Weights of a small GPT-style language model, trained from scratch on English Wikipedia.
Size: 15 layers, width 768, 6 heads of 128, MLP 3072 tanh GELU, vocabulary 32000.
Each number is 50 + 10 x the weight over the matrix's rms, rounded and kept within 0 to 99. Layers, rows and columns count from 0.

# layer 4 MLP down (transposed), 3072x768, rms 0.0111, rows 1662-1734, columns 576-623
51 50 51 36 58 50 46 50 44 37 36 50 37 52 56 52 54 45 50 57 54 52 72 47 53 55 52 38 49 62 41 57 51 57 60 56 52 43 53 59 27 42 49 50 63 55 48 54
66 45 59 49 51 52 65 53 65 69 47 65 55 70 38 53 56 58 46 55 66 64 59 50 54 45 57 46 56 40 60 45 55 37 50 51 40 60 38 37 61 51 56 60 67 55 46 38
55 43 47 53 45 57 42 41 51 50 49 74 46 55 58 47 42 52 63 54 61 37 51 55 58 54 51 41 49 43 53 58 39 30 36 35 59 60 54 42 58 56 57 25 39 56 59 38
64 42 56 46 48 61 64 40 37 34 58 54 50 46 45 44 50 61 54 34 56 49 46 41 44 55 40 53 53 46 36 53 63 57 50 58 48 48 53 35 69 44 60 47 52 55 43 35
51 65 66 47 52 58 45 48 60 50 49 64 37 56 51 69 34 55 41 46 52 51 36 45 52 59 49 37 36 45 68 51 46 40 56 55 66 60 60 35 41 40 55 51 64 61 50 59
48 62 43 59 50 54 49 36 60 46 54 59 41 57 57 46 42 41 53 48 55 57 44 53 47 42 51 42 51 64 45 41 62 57 41 55 38 53 54 57 63 55 54 58 61 44 41 42
19 62 62 48 56 47 55 68 64 43 48 38 60 38 40 31 51 34 49 43 36 70 55 50 35 39 60 39 51 59 57 39 57 45 39 58 54 36 57 67 57 57 42 53 55 45 53 59
53 35 46 64 45 63 57 59 57 32 50 60 62 69 47 45 61 53 62 63 64 64 45 46 47 59 53 36 61 52 44 53 54 40 45 31 51 51 42 56 52 49 44 50 51 43 56 48
44 59 38 50 48 49 54 54 49 46 53 41 57 42 36 56 45 51 53 35 36 64 54 55 52 58 47 46 52 59 43 31 47 54 49 45 35 49 50 50 52 50 46 52 59 54 47 56
37 77 18 16 61 60 73 68 40 45 53 72 21 41 69 25 60 56 49 41 56 60 36 21 34 29 42 27 59 36 56 56 62 43 19 51 45 53 61 52 76 48 60 47 52 67 35 52
52 59 51 50 57 53 38 47 25 28 50 39 68 58 48 47 49 61 30 57 30 43 61 51 40 62 52 39 69 61 45 69 48 48 45 51 39 56 45 69 49 56 42 36 62 57 45 38
64 44 47 60 45 50 59 51 48 49 50 62 52 38 41 45 58 54 48 61 40 56 53 52 51 62 45 42 49 61 53 31 44 65 51 48 37 55 34 59 46 51 55 59 33 39 44 53
44 42 58 57 50 57 36 53 38 48 50 32 47 38 35 45 50 58 57 44 53 67 47 42 48 25 47 49 31 58 36 45 53 50 59 34 63 58 42 31 54 37 54 54 44 43 48 56
50 40 44 48 50 46 56 62 40 59 52 56 51 47 51 38 76 53 51 57 30 41 53 44 54 36 55 51 50 49 38 40 35 49 53 43 32 55 40 45 42 43 49 68 41 15 50 44
49 53 50 49 47 53 43 60 57 56 63 37 65 50 65 33 41 37 56 46 51 42 45 40 39 51 52 63 54 60 59 62 42 51 45 55 56 68 60 55 58 51 51 51 41 48 58 76
45 50 48 57 49 46 46 43 51 43 51 42 48 39 35 35 53 49 39 58 48 40 38 50 53 44 47 57 45 50 58 66 60 46 50 67 50 52 51 62 53 47 56 56 47 49 39 45
61 53 58 62 50 43 39 40 51 48 42 36 44 55 58 77 52 44 62 55 44 42 49 46 63 62 33 52 38 41 66 60 56 61 49 51 51 61 51 44 66 51 63 41 53 58 50 39
41 51 21 42 50 44 51 58 51 50 57 42 36 54 71 55 60 43 35 44 41 53 23 31 66 59 56 42 55 47 41 58 32 38 56 43 51 35 75 45 56 54 34 55 59 40 46 66
35 68 32 51 52 86 46 42 60 38 68 55 55 41 56 51 65 49 61 46 50 26 48 52 56 67 56 43 57 02 56 53 54 61 46 63 35 48 50 48 38 39 39 52 25 40 46 52
47 65 58 34 52 50 55 43 68 59 55 68 48 61 40 49 48 33 55 43 60 42 50 44 60 39 45 42 51 48 50 62 51 48 60 43 65 72 50 55 47 54 37 35 46 51 48 35
65 53 55 44 41 56 42 50 55 52 39 52 40 34 57 45 51 52 48 36 62 31 45 46 64 42 49 32 69 46 61 48 51 59 47 43 45 61 66 42 53 46 50 60 47 57 38 56
60 34 44 47 61 54 40 51 43 53 53 36 69 47 48 52 56 55 32 56 52 60 54 55 49 59 59 56 40 47 62 62 39 46 54 38 45 59 38 74 43 35 64 52 73 62 44 46
45 50 46 56 56 60 54 51 56 66 48 63 52 55 37 30 48 55 54 55 45 53 67 47 29 56 45 40 55 40 53 64 52 62 56 63 49 55 41 58 74 41 43 37 51 63 50 29
44 46 42 51 53 47 49 71 51 45 55 59 44 37 59 64 47 55 41 54 40 63 59 45 52 57 50 62 75 50 55 35 52 44 53 44 69 60 57 66 58 44 28 59 68 55 56 50
47 60 50 58 50 46 44 54 41 57 31 50 55 55 48 46 55 41 46 36 52 34 37 39 44 51 40 56 54 48 52 45 47 56 52 49 49 47 55 47 45 70 36 54 49 47 44 53
46 52 49 48 45 46 61 57 46 45 21 65 54 34 43 44 41 69 57 59 44 59 64 47 34 40 47 65 43 48 50 48 66 64 56 49 33 39 49 32 64 51 37 52 16 65 52 40
33 56 53 54 45 62 60 53 43 53 52 57 54 28 37 33 56 46 48 52 43 52 53 48 50 46 58 56 49 46 51 51 32 52 42 60 44 49 32 40 54 63 64 61 50 50 47 47
52 46 71 42 48 58 63 41 34 48 54 49 72 63 35 57 46 51 46 46 48 60 45 47 58 60 49 52 37 47 52 47 41 52 50 48 56 54 64 54 64 53 37 53 35 47 52 52
61 49 59 43 48 45 65 40 50 38 33 59 53 70 38 47 61 54 62 61 47 46 53 36 59 46 63 51 52 24 63 43 46 59 67 62 50 29 42 60 46 65 66 32 55 47 60 48
39 39 40 46 48 62 70 49 34 46 60 67 32 57 51 50 48 59 65 50 59 40 62 42 45 47 66 52 65 50 51 54 67 51 55 54 42 59 51 59 28 50 45 44 51 50 50 42
56 50 36 67 29 51 57 61 58 42 41 46 49 65 43 27 25 56 24 66 43 53 54 51 51 42 32 51 64 52 56 47 54 46 54 52 52 57 41 49 53 44 35 51 48 40 46 50
59 59 68 39 53 54 45 55 40 51 42 54 68 43 53 52 56 38 48 45 40 57 61 50 56 42 40 73 52 63 40 58 51 41 54 51 43 48 52 51 35 59 47 47 57 52 52 62
57 41 42 59 41 56 58 54 35 39 30 49 57 47 52 60 53 46 56 32 57 50 62 51 48 59 46 48 45 68 45 50 54 71 34 46 36 43 40 40 73 40 56 36 64 48 37 57
43 56 56 25 61 36 33 43 55 45 39 69 51 41 53 42 44 41 60 48 63 59 54 42 52 55 46 48 59 62 31 47 47 52 33 55 47 52 28 54 44 64 63 58 36 49 61 58
47 39 40 48 40 54 43 66 61 40 39 60 53 48 61 68 51 52 37 46 58 45 60 50 61 57 42 51 45 38 50 28 43 58 43 53 38 54 45 51 27 54 50 43 57 64 40 58
51 64 43 50 50 41 71 53 54 51 41 43 49 49 55 67 23 65 40 52 47 38 47 61 38 56 53 58 58 50 31 43 60 56 50 44 52 45 56 62 53 51 60 56 49 45 58 48
38 58 57 39 46 53 55 52 38 61 46 63 57 45 51 62 44 33 49 38 53 62 40 52 38 47 48 46 53 57 36 57 48 54 48 39 46 45 55 38 42 65 48 55 55 61 57 51
56 60 60 43 42 54 52 40 54 58 62 48 45 43 51 52 47 42 53 42 75 50 54 41 64 56 43 54 43 74 63 50 52 44 56 42 51 46 46 61 46 40 73 50 61 66 31 59
63 50 52 41 58 48 36 50 64 54 37 46 15 60 53 56 43 42 84 25 56 45 41 57 62 41 34 31 50 34 46 38 55 66 56 53 34 45 26 77 44 50 36 51 55 31 48 22
57 60 65 48 53 57 48 63 61 49 60 28 57 39 48 43 64 31 66 59 60 65 59 64 39 70 48 58 24 59 51 51 52 53 47 51 52 57 49 46 53 56 55 54 42 66 45 39
47 49 50 61 44 43 55 57 59 50 51 49 44 49 50 45 49 58 53 54 58 61 51 40 52 52 43 41 56 50 48 53 56 60 51 52 53 59 47 47 50 52 40 58 55 45 49 47
51 54 62 59 48 62 69 43 51 57 35 54 54 41 49 65 39 44 47 51 46 65 62 43 48 68 54 60 48 58 43 44 53 32 56 47 50 52 39 64 58 48 51 64 52 37 55 52
31 41 45 59 48 43 66 40 56 43 69 59 34 60 74 48 37 57 56 43 52 37 59 51 43 57 39 74 59 58 17 53 76 48 59 59 42 60 56 54 43 55 47 34 57 63 46 44
29 51 63 45 53 43 57 47 41 42 43 50 47 65 47 35 45 58 61 42 33 53 51 55 56 46 63 47 55 55 56 38 53 56 54 49 55 54 47 58 44 45 42 53 34 44 48 53
47 46 59 51 52 58 43 55 40 45 56 48 54 48 39 51 45 43 42 57 46 46 49 36 56 75 63 42 61 43 50 56 57 46 32 50 47 56 46 46 44 50 42 62 43 55 41 56
27 51 31 50 42 61 72 73 52 38 50 41 40 48 39 41 38 67 53 61 28 39 34 62 46 45 59 42 48 40 57 46 48 65 65 64 55 47 50 51 59 58 46 63 61 44 54 29
72 70 72 32 50 18 50 37 43 58 40 42 55 21 69 55 48 68 55 37 45 47 61 60 64 61 35 57 41 33 61 51 35 27 67 65 52 47 50 64 56 37 43 51 63 47 56 19
51 50 43 52 54 46 38 49 53 57 51 45 58 47 48 37 34 53 56 61 51 40 54 56 40 60 57 55 53 51 51 52 43 44 56 35 50 53 49 48 60 46 46 55 54 55 44 67
45 54 53 49 45 56 62 57 58 45 47 46 52 58 47 33 51 45 51 51 51 41 44 61 48 39 43 68 52 50 54 76 59 45 43 39 42 45 46 43 42 43 47 62 65 40 49 47
54 32 64 58 47 47 50 38 62 49 63 52 41 53 45 42 44 46 38 55 40 42 56 36 74 35 59 47 61 50 48 49 44 48 49 56 58 50 48 41 59 54 49 52 56 53 46 48
30 53 51 39 41 57 37 52 52 41 66 78 31 45 41 49 38 79 59 66 35 43 54 61 44 48 60 64 43 54 56 61 52 46 43 49 61 46 54 47 48 57 46 45 66 61 46 56
56 63 42 44 47 53 45 42 34 52 57 47 53 37 52 47 47 60 60 58 48 60 49 41 51 29 54 69 69 45 39 64 53 35 47 38 41 44 61 53 39 41 43 55 19 42 38 38
73 27 44 53 56 48 28 43 43 57 53 60 24 37 82 28 62 72 48 58 73 64 71 49 61 53 53 42 63 47 52 40 40 51 43 45 37 59 44 36 42 58 46 42 53 46 55 50
40 47 58 52 57 59 50 56 27 46 37 62 61 52 53 45 32 40 53 48 50 46 59 55 55 60 44 48 53 47 67 45 44 50 50 44 55 56 55 57 52 45 38 45 45 57 50 57
66 45 47 40 63 59 60 44 41 39 32 30 78 69 43 43 52 57 67 52 62 49 81 47 62 47 64 61 47 78 48 77 50 53 52 39 61 56 60 40 55 50 60 55 34 62 57 51
53 28 58 68 52 43 41 49 54 49 63 59 47 60 28 58 39 48 40 49 52 57 28 60 53 39 60 51 44 52 44 51 40 53 55 61 45 53 36 56 38 51 57 48 57 38 49 46
80 39 43 44 46 45 63 46 31 42 53 50 61 43 30 55 38 48 49 47 42 39 52 42 63 46 35 42 53 50 38 45 45 59 33 41 52 57 38 48 38 60 33 64 54 43 53 31
39 49 48 52 54 45 46 57 36 46 53 41 60 60 58 54 45 46 60 48 49 45 43 43 54 50 36 43 62 52 56 49 49 46 54 46 56 60 58 65 45 50 53 49 51 47 52 52
52 47 71 46 67 42 58 40 44 49 32 66 74 53 60 43 56 51 41 50 44 52 60 54 82 23 46 61 29 17 51 67 51 50 50 54 51 39 66 50 49 42 60 41 48 40 49 38
56 65 54 29 56 70 46 54 47 46 61 43 52 43 57 39 48 52 54 44 62 42 30 62 73 49 73 50 53 47 51 50 52 26 70 66 62 57 54 45 53 61 41 63 45 46 49 58
57 43 60 58 51 51 62 31 41 45 50 55 57 51 35 46 43 34 34 48 61 50 43 42 38 40 46 49 56 53 53 56 53 41 40 60 57 58 39 65 41 51 65 59 37 45 47 47
66 55 47 51 48 54 63 56 61 54 36 63 45 48 64 51 42 41 50 59 49 48 52 50 63 41 57 51 52 51 41 67 63 36 47 46 56 51 42 36 53 66 59 37 31 48 48 68
54 73 49 59 47 58 53 54 55 32 44 47 40 51 67 57 55 47 63 50 37 45 41 48 54 71 55 48 40 40 43 52 47 42 54 54 66 39 50 64 40 53 52 43 53 50 54 30
43 43 45 55 54 56 40 62 48 44 53 44 42 45 57 45 55 39 51 54 49 48 42 45 48 61 39 44 55 56 38 46 46 63 49 60 44 51 50 51 55 35 57 38 50 56 47 37
31 42 39 63 38 54 62 73 34 60 51 58 60 39 42 54 29 58 44 42 35 70 55 44 49 48 56 55 50 17 35 31 26 65 48 57 41 72 80 55 37 52 55 49 63 47 45 59
62 64 58 48 49 61 21 49 51 54 69 51 50 38 49 53 49 52 44 58 42 65 42 43 60 60 44 47 43 48 52 56 55 56 48 56 50 51 52 55 39 53 41 45 56 37 53 32
50 74 57 41 61 43 61 41 57 66 51 55 50 52 43 42 31 48 49 57 68 51 44 54 42 56 59 41 44 30 58 71 40 37 35 49 56 55 50 28 67 55 47 22 42 38 45 43
43 25 58 55 51 41 56 50 49 56 51 55 61 58 42 50 61 58 56 47 54 59 49 42 39 55 48 59 42 55 72 30 48 49 53 52 53 40 54 58 67 50 63 62 54 49 50 52
60 48 45 53 53 42 49 63 58 50 48 41 50 52 42 63 35 46 58 67 49 46 62 45 44 39 47 52 53 49 41 52 36 62 56 38 56 60 50 52 60 54 47 54 57 52 46 53
66 52 54 30 53 60 50 46 49 43 60 43 65 59 29 27 57 44 47 58 55 37 59 48 45 57 51 44 54 56 58 57 57 58 40 44 60 58 45 49 55 59 43 75 61 51 54 57
48 43 46 51 51 59 51 62 65 62 40 52 44 53 55 36 55 46 37 67 49 47 39 52 48 51 47 70 56 60 50 40 54 49 54 52 33 42 59 35 74 51 57 39 59 37 40 57
60 39 64 37 50 50 29 57 30 48 49 58 57 61 44 39 42 42 50 59 49 46 68 48 50 41 32 53 54 47 34 34 53 40 49 43 55 62 43 53 43 54 38 52 52 45 37 39
55 52 37 52 57 40 42 48 64 55 52 54 44 35 70 53 57 55 46 57 51 45 69 51 45 52 38 45 54 57 52 32 32 41 54 57 58 49 42 49 56 60 69 42 59 58 50 66
# layer 4 MLP up, 3072x768, rms 0.0172, rows 1663-1734, columns 576-623
53 52 49 52 44 50 60 40 38 62 46 39 57 69 23 48 60 56 66 35 64 61 41 36 54 41 38 41 49 46 54 67 54 39 59 48 61 60 51 49 41 52 38 54 58 37 56 43
56 59 50 44 51 38 44 34 42 53 38 52 43 40 55 49 41 46 49 42 40 53 45 50 47 46 50 28 64 58 49 46 53 58 60 49 53 63 63 51 63 49 58 53 56 50 51 54
40 49 50 54 47 43 52 46 56 51 47 48 61 56 57 49 62 45 42 56 53 59 51 48 47 59 44 63 49 62 43 42 38 44 48 57 58 58 53 59 49 42 55 32 50 47 45 64
41 39 56 59 61 54 45 36 59 34 55 40 50 44 51 75 47 34 33 40 47 47 50 49 68 49 67 56 63 52 48 39 53 38 70 54 57 44 60 62 56 39 57 43 58 47 49 48
58 59 60 38 42 52 54 37 65 45 57 45 49 39 36 51 58 48 47 62 42 48 61 28 58 63 72 46 36 56 35 53 54 49 59 53 55 53 40 58 37 41 63 48 52 50 59 56
68 56 61 46 41 40 42 35 49 25 57 38 49 57 65 57 48 63 47 44 56 64 55 59 65 66 60 48 50 47 42 50 57 50 45 60 53 35 54 46 63 50 67 42 51 44 56 51
37 57 55 46 49 45 51 47 51 30 45 42 46 58 59 61 59 35 39 42 45 27 53 48 49 51 57 54 48 47 51 48 46 62 70 41 60 62 44 48 47 40 49 51 41 61 39 53
36 41 56 48 67 46 44 50 50 50 53 47 54 43 55 41 66 33 45 49 49 44 51 36 52 55 43 33 36 56 47 49 39 59 50 56 55 44 55 52 77 58 51 39 38 42 52 47
60 57 44 46 48 49 70 44 39 52 55 49 46 40 54 51 61 48 47 35 72 47 39 31 46 40 64 40 64 61 35 51 67 71 27 50 50 20 66 43 64 39 56 26 42 50 55 68
68 41 40 67 47 37 44 37 52 48 38 49 58 58 30 37 55 52 66 61 53 55 49 42 75 27 52 51 51 51 43 37 41 32 53 80 55 55 65 42 63 49 52 38 41 57 53 48
55 40 38 53 61 53 45 51 54 63 47 41 59 61 60 50 54 55 57 30 55 51 40 47 38 29 39 43 40 55 68 69 54 47 36 39 61 64 41 45 34 42 55 44 59 47 54 58
58 56 45 46 54 44 47 52 58 34 52 51 59 54 48 53 62 58 41 48 31 48 56 54 52 51 57 63 50 53 55 58 40 49 37 61 43 43 65 67 50 53 44 53 56 51 51 49
36 61 46 50 58 52 42 58 63 50 40 52 29 54 66 69 68 46 33 45 46 54 51 62 57 52 55 49 47 45 50 51 44 47 51 58 47 54 61 54 64 39 43 43 55 55 56 62
49 44 43 46 50 50 56 45 53 55 40 50 31 47 67 47 62 58 37 59 47 57 41 42 57 62 58 49 29 47 48 36 38 56 45 50 56 51 39 57 36 60 38 63 50 41 56 63
45 71 65 36 65 45 52 38 39 37 49 51 61 49 44 37 54 41 54 37 52 44 34 34 32 50 43 49 57 46 52 41 48 51 47 53 51 60 40 66 55 49 58 42 39 37 48 48
47 48 55 49 40 41 64 68 54 47 38 44 59 51 58 32 50 58 36 29 60 47 74 49 47 45 45 37 62 60 47 55 37 43 53 69 55 51 53 51 38 62 51 60 61 41 44 46
58 46 40 60 46 35 57 57 66 49 30 58 60 66 48 47 54 56 33 67 56 71 45 34 55 62 37 69 48 59 50 60 56 52 64 62 51 50 40 53 41 27 62 39 30 61 52 57
57 50 41 69 55 56 63 68 29 46 45 51 69 30 55 50 59 49 27 45 42 53 55 39 39 51 59 57 44 55 48 53 66 49 37 64 62 48 55 45 52 47 63 28 47 42 40 76
42 52 55 60 64 55 74 48 44 46 52 45 63 56 44 52 55 59 33 52 44 45 51 65 49 64 49 49 64 47 62 49 57 53 51 44 48 28 51 58 73 56 49 52 41 49 54 53
56 38 55 40 53 45 38 58 49 50 47 43 50 53 43 46 40 48 46 47 45 45 56 58 55 66 49 49 41 55 47 57 63 61 49 48 49 28 45 60 52 54 46 55 52 59 59 52
34 33 61 51 52 55 69 20 40 57 49 46 41 31 69 59 54 48 56 41 63 39 49 61 33 45 51 48 58 50 50 31 54 46 48 60 48 55 46 48 61 47 56 60 40 45 54 61
50 42 49 56 47 42 54 55 63 52 54 54 61 35 47 59 43 54 35 35 45 53 43 45 49 44 47 51 58 40 42 47 50 44 68 37 39 40 53 56 67 64 62 52 40 41 37 60
54 50 43 39 60 41 58 45 40 39 49 42 69 54 30 60 44 46 55 56 48 52 45 43 26 54 48 36 28 52 50 45 62 55 54 25 47 50 35 39 50 58 53 34 55 40 46 47
58 46 58 35 54 45 61 55 41 39 59 61 62 51 47 41 51 41 50 58 64 49 47 50 53 58 47 59 49 44 39 46 59 47 41 27 50 42 60 60 54 56 54 35 35 53 54 51
53 61 39 50 59 53 40 65 47 44 59 44 45 52 50 63 47 40 63 69 50 59 45 52 48 48 53 57 51 43 64 49 48 53 64 46 49 38 52 48 69 53 51 52 30 46 48 52
67 55 60 40 58 42 70 56 45 29 48 40 37 56 57 56 48 30 60 57 55 56 38 56 51 60 48 54 42 59 58 66 45 49 44 40 34 32 56 42 52 37 54 64 51 36 42 52
48 50 48 27 53 43 39 67 57 37 32 44 68 48 37 48 41 41 62 69 32 58 45 55 59 39 54 55 48 52 35 55 37 46 40 58 59 41 42 65 49 55 67 46 71 41 51 43
59 27 47 44 52 41 57 53 46 53 38 38 54 60 43 45 60 47 42 48 38 44 57 53 61 46 59 61 44 46 41 47 72 45 32 56 75 59 45 78 45 41 31 60 54 44 65 47
41 35 66 50 56 48 43 54 47 50 43 58 50 57 59 59 49 39 44 54 31 55 50 49 56 42 57 43 50 48 28 48 56 55 49 53 64 39 49 40 57 52 58 41 47 46 49 55
59 56 47 60 46 41 59 54 58 65 41 58 52 43 47 69 48 41 48 41 45 57 48 66 40 48 67 58 48 46 55 48 48 48 45 45 55 38 62 49 34 57 59 39 52 52 49 66
48 52 63 64 59 40 44 33 30 49 41 47 52 60 64 50 55 46 44 43 39 38 56 61 73 69 42 59 25 60 56 44 56 37 52 43 43 47 55 67 68 50 47 40 36 31 47 59
37 41 46 30 57 44 47 45 41 60 40 50 39 54 51 36 71 63 40 41 49 50 59 57 42 43 63 52 55 53 45 45 73 42 35 44 54 39 41 61 49 48 49 83 42 47 53 61
65 62 58 23 68 46 46 56 42 15 29 34 65 47 47 57 72 43 44 50 63 39 54 23 44 56 45 44 48 59 59 63 61 51 49 55 45 47 25 47 56 40 67 51 50 64 38 53
34 60 48 36 52 45 63 54 60 59 36 56 43 38 69 49 34 48 40 34 51 60 50 39 42 46 61 47 46 47 43 62 55 30 57 34 67 51 52 45 83 38 38 46 52 59 48 63
71 69 55 32 52 46 47 45 58 43 43 46 41 56 48 57 48 35 50 41 72 54 49 54 60 62 63 63 50 61 38 43 49 37 63 38 40 41 75 60 64 50 61 49 43 60 55 45
49 40 52 57 47 39 54 46 54 51 43 44 60 51 35 32 62 54 46 51 67 68 64 44 60 42 50 59 47 51 63 39 61 27 50 55 43 47 56 61 41 39 60 44 61 64 51 47
31 48 40 58 53 57 54 64 55 39 48 42 48 56 47 30 58 25 22 41 63 54 42 41 43 34 51 59 59 46 31 55 49 47 69 54 64 30 56 57 36 48 57 60 50 61 46 53
52 55 72 34 59 46 51 60 56 66 52 39 52 58 54 53 66 32 38 36 35 46 47 63 65 82 47 65 39 46 55 56 39 72 61 66 47 55 49 69 35 46 51 37 60 62 32 50
58 43 69 55 46 50 43 54 52 34 42 57 70 52 46 56 46 46 55 33 66 56 47 53 48 48 57 49 62 48 37 43 47 38 55 42 63 48 51 52 54 46 56 41 36 59 48 47
60 67 61 58 40 50 62 60 56 64 49 40 61 35 58 45 52 25 65 36 43 52 41 61 69 41 43 54 51 49 66 63 66 52 63 29 35 36 69 56 56 41 74 51 45 37 59 54
52 27 46 41 47 40 56 59 45 43 48 47 46 58 53 45 52 41 45 50 66 59 59 49 60 52 44 65 62 53 56 60 50 52 58 48 31 50 72 50 53 48 58 47 37 41 59 54
42 54 42 51 56 41 36 55 49 41 47 51 57 56 39 40 64 54 40 36 51 46 46 36 48 38 56 46 39 57 44 58 40 84 53 42 51 56 41 54 60 37 59 43 35 56 54 35
53 57 57 37 63 56 47 45 54 29 50 45 68 38 54 46 70 41 46 38 46 57 55 54 65 41 67 24 42 49 47 71 65 40 52 46 64 47 63 56 60 53 58 40 62 48 48 41
41 37 53 37 50 53 71 66 55 64 39 36 45 59 58 54 49 27 49 60 56 54 63 53 41 43 58 34 55 49 47 40 45 50 55 64 60 50 51 52 59 36 46 48 38 56 53 46
48 64 47 60 53 49 65 32 28 36 45 43 52 52 47 39 46 50 42 48 65 58 45 33 50 21 48 58 51 44 40 32 70 61 59 36 49 29 54 65 54 57 85 59 49 55 47 77
39 62 57 44 36 44 71 48 38 40 31 52 59 61 66 39 64 51 37 55 71 62 41 75 47 52 38 55 55 54 49 51 52 36 37 57 71 55 32 52 52 53 45 45 70 47 51 70
48 66 48 48 52 50 54 44 56 52 42 61 33 65 42 60 41 61 52 46 53 42 51 40 59 52 69 69 53 50 37 48 50 57 58 48 58 51 65 60 60 54 62 62 42 54 51 55
58 57 47 55 44 52 48 50 51 49 57 55 64 42 53 68 50 61 39 51 47 42 62 50 55 54 51 42 47 44 45 40 47 53 63 67 49 44 50 39 55 55 44 35 37 49 42 51
53 56 39 67 51 56 47 46 45 52 60 55 52 40 46 52 58 47 64 39 50 54 48 49 48 61 42 57 25 45 43 59 39 50 46 59 44 58 42 54 49 36 62 40 51 40 54 63
35 60 48 43 56 38 51 30 54 47 56 43 52 62 31 44 61 51 47 60 45 61 48 61 60 44 46 58 44 49 44 39 56 51 43 70 46 43 62 73 58 50 56 61 48 38 35 54
42 41 45 43 55 58 42 57 59 50 48 46 45 61 53 52 50 67 50 50 55 31 60 55 54 41 44 48 23 52 47 55 53 45 39 54 51 58 46 57 43 51 66 51 61 60 42 66
44 54 52 55 55 49 40 48 48 40 40 39 59 47 52 53 59 39 62 60 45 42 46 59 41 61 57 60 54 64 57 40 62 52 50 55 65 47 43 75 33 33 66 55 45 50 40 55
73 47 47 46 51 51 56 30 45 63 42 43 37 61 52 26 40 40 69 43 44 48 59 34 51 49 53 51 60 47 52 47 54 38 34 70 71 46 31 51 41 47 56 44 49 46 48 45
41 59 48 50 60 38 33 40 49 43 51 41 47 66 46 46 50 41 47 56 54 63 41 36 53 55 50 64 63 55 40 37 42 56 69 54 47 38 63 51 40 56 46 66 45 53 48 56
55 40 61 50 52 47 78 58 33 61 39 52 54 43 42 33 48 37 53 46 57 55 47 64 48 36 62 36 59 56 38 50 54 25 44 45 52 43 61 68 52 54 57 62 53 42 44 44
49 73 31 53 49 38 43 51 42 41 47 42 39 57 45 59 46 47 44 62 55 50 52 59 51 65 58 58 47 70 56 44 64 48 54 43 39 36 58 51 35 58 63 61 50 54 51 65
45 42 42 46 54 48 63 62 50 45 50 33 44 68 39 44 43 44 29 37 53 59 40 46 33 59 52 45 37 62 53 48 46 66 44 52 36 31 60 56 40 40 53 51 59 55 53 56
61 53 60 50 57 53 49 35 53 36 52 40 58 49 58 53 69 44 42 52 52 59 54 52 72 37 50 57 51 58 58 47 63 46 46 61 40 41 55 57 56 44 55 54 47 53 48 51
54 60 35 64 52 48 63 53 46 62 50 46 54 75 54 54 54 61 53 43 35 50 70 55 49 44 33 56 39 59 52 54 72 72 61 50 52 38 48 50 49 41 73 37 56 44 49 57
33 49 65 54 40 46 71 56 36 43 58 52 52 39 59 51 58 39 35 35 55 56 57 44 37 49 49 50 42 55 55 71 51 58 40 46 52 37 53 54 84 31 54 44 44 52 62 66
33 60 54 53 39 47 47 56 30 30 47 50 46 48 52 51 46 57 53 49 56 67 64 62 50 39 72 49 35 54 52 48 64 48 55 38 54 53 48 35 40 47 42 40 55 49 53 60
50 32 49 58 56 40 69 44 52 50 44 51 54 41 40 43 49 40 57 52 58 70 69 66 46 57 60 51 58 57 54 43 51 61 37 41 60 46 45 42 50 42 50 43 45 39 47 51
54 48 52 57 41 41 46 42 31 57 47 48 66 53 35 46 54 47 40 68 45 51 51 37 50 51 59 48 51 49 50 41 54 62 43 43 61 48 47 49 56 47 62 36 41 46 45 53
57 57 64 32 61 33 64 32 40 37 32 25 57 59 56 50 62 39 36 19 55 26 39 42 53 53 60 50 42 67 44 54 53 50 65 35 78 38 48 57 65 65 59 35 40 56 45 64
28 52 67 44 42 51 48 46 50 41 52 52 65 69 56 53 51 51 56 59 51 59 42 61 64 45 42 33 67 57 41 55 45 62 35 42 59 47 43 53 62 54 61 58 35 39 39 47
53 34 58 41 45 49 82 48 50 37 39 43 64 66 47 46 50 47 54 40 41 45 53 64 43 29 61 48 41 56 36 53 36 55 29 54 59 41 35 60 45 57 59 31 49 49 57 53
59 50 54 53 49 48 43 34 54 50 41 53 35 42 65 59 57 39 55 61 45 40 43 26 80 61 62 47 65 56 38 49 49 34 53 52 53 72 72 47 38 69 44 58 70 44 51 50
54 58 51 52 42 51 76 61 46 49 48 44 64 61 33 55 52 61 61 43 73 54 52 37 71 61 48 65 48 59 45 48 52 38 39 38 52 52 51 49 53 34 64 45 54 59 46 46
50 29 44 51 52 45 50 57 61 69 50 45 51 51 46 66 42 48 48 60 44 67 77 56 49 54 71 55 46 58 46 45 51 39 54 47 44 38 56 42 52 54 39 41 44 41 57 66
57 46 57 45 56 37 42 42 59 54 33 45 56 35 61 33 57 63 51 58 56 39 46 35 65 47 37 55 54 42 38 52 54 56 53 46 62 59 66 64 61 40 71 59 52 60 43 71
56 41 60 63 37 37 50 56 55 60 57 61 52 43 60 43 65 41 56 59 51 51 51 64 61 46 44 49 23 48 59 53 44 43 64 47 48 47 72 51 37 55 70 37 53 48 55 75
44 41 42 51 53 40 52 72 52 52 55 62 54 54 49 46 60 42 62 41 48 41 55 69 62 68 44 53 32 46 49 33 58 55 36 49 44 37 69 62 39 39 50 39 39 54 62 49